python train.py --n_head=2 --rope_fraction=0.5 --attn_scale=0.125 --beta2=0.98 --lr_head=0.00633 --warmup_steps=200 --schedule="wsd" --train_tokens=84460000
Each number is 128 + 24 x the weight over its row's rms, rounded and kept within 0 to 255. Layers, rows and columns count from 0. Numbers have three digits each. The size before them is the row's rms in percent of the matrix's.

# up: layer 3 MLP up, 768x128, rms 0.229, rows 57-76, columns 0-63
# down: layer 3 MLP down (transposed), 768x128, rms 0.215, rows 57-76, columns 0-63
up57 101:099129133130120130087174122150157121121130153163123127074126159114116151135111107132107168093134092114135122163095157142094144121093142110111149116132139141139121139100127140105111117099128097
down57 110:147128151182176125061111121160174110128134119106130153120137163118137139111115139162107081115124123143132137111086157140162101167129116152113169108098116142165138128126160148123070079152163065
up58 099:162133125116106116128130151136145140159138112150110148103108108090142136111089084108128146139186113112134142146091108131116137167126098150121055119141086158134151173151142131124138151139131162
down58 102:154131148075128167106141150179108111111124116146118137168103120050132131132128134158102200091167154120131131127117139102131120122094130122111143153121112103126169134125147182128164150108126125
up59 092:114093122114141133133107114128160146095108113177091117142102174097080136112097092096146163143112168106130088093095099126151119132117133116121119110122146165140116142083137142143126127131107118
down59 087:110128174135129125128113146126084128116099103076112134118142129105103142134137131105144137124137137165132150146113120076116136074139158125130110149119116117130074092128153133136104136151165137
up60 098:142128147136148149148180160130097118152135133145155127111141116096167131166092111139137097181151128129099096071074129159124128082166104147166133143138114144141139156078122117141166101111124130
down60 101:136146126151127140158142126098091156115081167115119085125107148173148141132143104090117123116154135135134163102153106117147121152128189136094144140117110121132100086098203140157130132159092121
up61 088:117132140153128170164128118134119098118103093135119155115131151121118134149102162132153152112177102088121132140101166147112130111150094154117112076113140145111145123099103127091110192097166151
down61 101:143123132150109135129119115112141136134099091123127147122113090095140137112132133127107135103128117149126098073135184104154124090134155101135146124143117151132133131181147152137096113113154140
up62 118:143104161137119161099148106152154100134079087159165126141133113087116094122112105129121128080120109120169083056127168157088093121158128123144159126147127133128158148121125106147106175120127139
down62 107:113116105126166138126104090150092071128120116176075161087134122166135152167170134141146142109131172180107150177157148142107163129118124115103132132142101122113129114114145168115145110084091105
up63 104:128149168117113132118085108143112179128156135125138115138166118149178097159143125137133156070135109127138148110095117118124128125123102130119144101109147085139122115110136104104144073105096141
down63 095:095127117134129095123124119154131083120121101116107163129160106194131174104135077167116097187126160130098117125123127109131114169131150116140139130106112156141125077131154126175154173144119147
up64 101:160171080088144145156091145184118103157145138095130121131143116128143113126111132122101138111120111096111150128105140146132118126158115148126118136084136100179097123113122146125128126113155165
down64 087:131152140130146134188130146088110139115094110136120136129110144136120095121132128170156168169138149152179078132093125131114151137143103120110135156124149107125129124111111146115138096120142152
up65 114:129129151109088098114133105182087145086175106066137152128130168126143155157127135149125094166153123125097139131133177138136131129129131083096147139128102189118086138097164083152142081129134167
down65 102:117085115086186104132120125186105120117164093137135103096125143162094093139151132126149132122149102107107141151164129139162138129099153113122128133116121151116095099122140168163143114120168139
up66 101:106098123139131149179130112114177121129098132130120151148136092114142140138109082091146137129121139098072130129125154139168156123115103125132134124154112102120131126123104090172110116109165104
down66 095:143136078126097087126071145114082113069112117135151131117139121139097099125112176140152103139093115099117092135091161153103097117103120125130084145146123101134124151134119149096140092135123171
up67 087:130157164086129116151092135153146154089113161138087123141133117120101155120083176139099088150094158143128140108125146081125115138112128100115182102110110125149112138169140106161129125122131156
down67 084:190094077130122124111093123122119107088120132070149138123132081163126150102161160113087104127145133076170134117152128102160151109136132086134121128147120177148123083133091153113119114175135147
up68 098:095119133124179175171127116067133112150120142107141185153149138135128127148131126105078090116154123102161143097124148125124128163106148134115189083135159099073131114124132153108121140130084150
down68 106:119128129055136118128120125093099111099094065119103139139126126135137112118124107185099105103110124129144127114166066172078129125139144154167133127136149136123140161128122118134139137099138147
up69 103:159123125147151099106183106154107097152114193097141140129138122133105115160125135112126103100115097089103174115112119151156138142166144142122150106165134128133137113065126110121162121124078130
down69 111:110168164132115110120157181129127131159138135162131187190135163075156117140131112153146118151148121122138143112108139157165114076165121155121144169140151086110129169164114138117108138124119174
up70 100:107155164148134145110117125099121122156105151136114124100126111101152131122148120121132090131145107158147141122139153126168097111160161105098136133119123190104114108140077113080118166147109117
down70 103:115122177132092113111142134135159120135099152133115126109118094062134129175143124137109152076154131183133111178132133103127111096069116103129148160096093149153126163106123137162097141118130126
up71 091:156177144136102119159158130142108199116076153160069127150143080125104118125126118142105109123144106124141095076151104111098119169104119134156119135093111091150120087103162145157136136117099160
down71 091:158095132100162149102141111144097133122159116146106144099128146107142120120199151137135105179134132130121110141119138106118104084116171101134131104135082134135162136116122134123090125098135106
up72 103:144162163143096181081173127139119135155084167110134119139103169119164112104094132101142155121140127120130110167108103142105138187168151134127169138128086117145139122138151091117150106118143100
down72 100:130082089092146134135131130118138133093146141103124131093141126058131129155151126152106149180135167099104109107136126154121128096120103123124131118064145133112123078081112099133130118150130168
up73 098:122129115119139127091110096153115118132119095136156172155089106106092098173139109127119131103142122109118122185107147140104120160111147164100136161103134096142144152137143130164121154158184120
down73 108:145168148100099094090125107110096168160103095106129115108107084103107127134127139128173094118090131145099095143141082152125102146118144107101144087111098076159110139134122129112105143138106146
up74 109:134089169148130125124102157124100140113127165116149130153147102133118087105149124116111101110146148149125157141125128117136152149079078133136094106088115108128106178152156150130157109131170166
down74 106:145109144100131100089168129105154111147121179109126134127121099075112169175125146113131103140164153133126099153088102120155129097145111129127152136139146168120086119118145100154102133158048129
up75 100:189128105131094113116107096127125194140156130093092103125116095101141133136114135102164120141121130110129064090132125089133091092150143088118160160109161116112139162140074123150142103106117148
down75 112:144138121132123123150131094120147169115112117158118154110059108117138137133109138115116146164109147134105203118090160134161152158132117166085115102105151128074124155109121130145102092134119123
up76 091:119167104142125117129082143143153156097116114106143164132127102155115124113087140153115137134087135145123125085133102109145130070146094129117065152123181106145115193158126126141143115134122160
down76 096:157138102096112124131139179180144118094109134086140083098115126133075175162112129126106113064143095164108111108140113105094149124171111118089132109105135127111147115119122108109177098117112099